Weights of a small transformer language model.
Size: 8 layers, width 64, MLP 256 tanh GELU, vocabulary 2048, 0.539M parameters.
Architecture: LayerNorm before each block, learned positions, biases, tied embeddings.
Training: a variant of Muon for these matrices, 81M tokens.
Each number is 200 + 30 x the weight over its row's rms, rounded and kept within 0 to 999. Layers, rows and columns count from 0. The size before them is the row's rms in percent of the matrix's.

# layer 5 MLP up, 256x64, rms 0.285, rows 56-66, columns 0-63
105,151,178,193,215,184,263,238,183,219,198,173,166,179,227,221,174,208,170,140,219,219,221,183,185,185,240,189,208,175,173,169,129,192,202,148,253,202,172,232,218,216,202,193,201,216,149,213,178,233,216,199,173,191,201,174,177,224,220,280,268,222,186,179,205
094,172,254,230,217,167,210,197,181,186,220,189,251,165,179,129,147,216,158,214,137,224,216,235,231,215,180,175,168,158,164,204,259,183,176,222,193,241,165,213,190,188,205,219,261,185,208,204,181,181,214,238,191,261,193,182,219,186,228,241,190,207,166,217,205
108,187,170,227,162,196,227,147,191,170,192,212,213,201,178,225,170,233,233,234,225,214,229,252,177,138,184,195,246,173,211,236,166,246,218,194,191,255,180,170,201,173,137,168,227,183,164,213,201,174,206,206,180,237,232,193,231,204,264,212,186,228,220,215,135
106,182,181,210,166,222,198,192,194,236,222,250,210,193,186,197,168,139,240,156,197,237,209,198,165,204,247,225,165,196,208,148,216,160,186,188,187,204,169,219,253,231,199,202,178,201,226,202,126,227,175,207,150,176,223,266,230,219,271,220,170,178,185,227,193
097,185,189,197,207,197,238,131,183,173,174,194,178,158,203,276,191,170,266,191,173,199,218,181,198,179,173,211,243,198,233,163,216,175,253,194,199,130,248,181,208,206,226,235,256,237,198,172,226,200,190,244,190,209,214,172,163,175,238,164,200,209,198,237,207
107,216,186,221,199,215,258,164,200,250,206,206,188,243,179,215,209,203,223,250,224,197,225,226,241,201,191,168,222,183,181,199,202,145,125,161,204,244,191,203,235,172,201,224,184,237,180,208,227,176,240,189,158,200,141,230,216,159,174,232,139,254,173,177,203
101,155,154,187,217,184,250,203,193,216,203,209,199,184,285,209,179,164,221,281,221,196,216,213,178,171,198,217,185,225,164,159,225,160,155,224,192,177,190,215,217,153,172,189,205,184,159,172,213,159,240,222,205,210,220,226,182,205,183,146,183,233,260,229,226
110,190,223,181,213,224,252,186,236,205,195,179,196,160,194,205,231,162,251,168,181,221,210,178,210,189,210,272,169,167,198,224,192,176,164,161,210,197,148,219,240,194,189,175,227,212,126,172,195,216,210,223,197,250,166,230,164,217,219,195,263,200,271,181,166
100,192,201,184,191,198,219,225,161,206,156,229,192,230,229,187,169,183,191,159,220,247,226,228,231,185,262,228,201,150,170,166,180,201,244,153,195,204,128,169,220,175,173,265,212,252,195,208,214,161,207,272,158,174,185,217,218,177,186,219,218,177,191,206,180
101,209,158,195,163,174,265,171,222,239,144,190,205,177,210,191,157,204,213,173,172,200,248,204,185,244,142,145,193,151,251,247,186,197,222,199,217,179,183,151,202,196,214,178,240,168,228,219,218,205,244,221,143,205,243,207,240,208,170,215,205,227,189,223,186
113,183,172,211,167,225,253,190,221,219,195,152,176,208,104,223,173,195,172,236,200,231,234,189,200,222,198,187,273,179,185,181,230,205,190,205,209,239,233,143,114,200,215,215,199,182,231,219,193,202,173,188,172,171,260,227,173,215,203,193,190,173,192,192,227
# layer 5 MLP down (transposed), 256x64, rms 0.145, rows 56-66, columns 0-63
114,226,176,210,203,234,213,175,209,219,193,255,255,212,195,198,229,196,234,203,174,212,176,170,167,235,208,151,197,191,183,227,271,231,202,209,178,126,207,178,142,156,232,210,235,213,234,204,163,211,239,229,215,239,154,223,151,156,189,195,170,183,156,196,190
096,213,157,181,192,223,166,182,169,238,215,239,181,181,190,253,213,183,214,184,237,146,220,173,218,210,203,172,168,192,257,215,165,219,180,183,219,215,194,249,211,237,238,208,183,192,222,215,157,163,228,182,104,152,156,195,206,201,222,193,198,205,262,237,220
110,233,214,196,203,179,208,223,182,218,189,197,236,201,212,194,223,217,184,220,243,196,165,149,174,230,222,172,193,180,171,231,157,184,186,229,239,176,177,206,214,256,198,215,183,109,240,164,228,205,242,247,177,202,246,176,189,157,270,153,193,221,190,190,153
089,171,172,216,176,237,206,216,176,169,247,182,179,157,184,180,191,217,198,222,230,139,231,223,226,202,190,193,226,173,136,257,188,258,151,226,173,172,234,167,168,142,242,183,188,216,246,195,270,180,185,236,210,197,179,192,217,230,223,216,199,182,188,195,226
106,229,183,191,195,210,183,198,236,195,231,208,128,226,153,120,193,206,207,192,192,195,222,221,197,211,179,208,169,205,228,199,248,182,196,194,213,176,195,187,188,240,186,229,170,183,225,147,286,190,154,213,230,248,279,181,180,203,171,222,176,228,177,220,173
098,196,175,200,188,221,190,180,162,163,244,214,164,157,236,194,194,203,196,222,178,190,162,212,221,196,172,207,224,210,222,181,185,198,179,213,202,229,229,185,180,186,207,199,211,170,192,231,291,194,199,164,213,257,99,223,220,237,159,262,192,213,162,171,245
092,181,223,171,171,226,214,214,251,221,179,120,224,167,201,243,182,237,212,190,177,197,182,229,233,234,159,166,205,171,205,247,156,226,213,184,168,245,202,180,202,231,190,190,216,172,228,166,162,229,154,179,188,244,246,187,180,190,239,218,243,193,231,191,140
118,212,213,153,181,224,198,268,189,199,232,214,225,203,217,185,177,185,227,179,220,196,217,189,194,205,229,170,172,152,226,260,214,189,186,155,280,205,167,207,151,218,207,118,202,260,175,159,235,197,190,184,186,199,147,172,216,203,162,191,230,208,183,228,223
106,152,172,197,248,207,202,204,234,204,195,223,240,197,167,189,260,250,225,192,171,185,192,249,226,196,219,200,215,187,237,200,191,182,143,181,196,209,200,220,194,235,177,189,181,178,245,177,139,192,219,152,208,188,244,205,149,194,136,180,246,152,203,266,210
110,202,241,222,224,154,223,228,210,193,189,205,236,222,178,225,262,210,234,175,190,226,204,191,181,163,223,209,165,181,142,141,225,152,110,221,201,224,233,262,230,193,197,188,194,207,209,225,210,191,188,158,176,242,196,220,149,180,215,159,216,229,175,176,210
101,155,199,178,138,191,201,171,201,203,160,145,183,209,203,199,234,195,230,177,219,205,231,180,204,215,249,176,233,167,221,232,207,191,238,203,265,170,180,198,204,213,159,178,231,222,196,190,176,160,231,204,182,149,164,158,237,232,253,206,236,186,277,194,233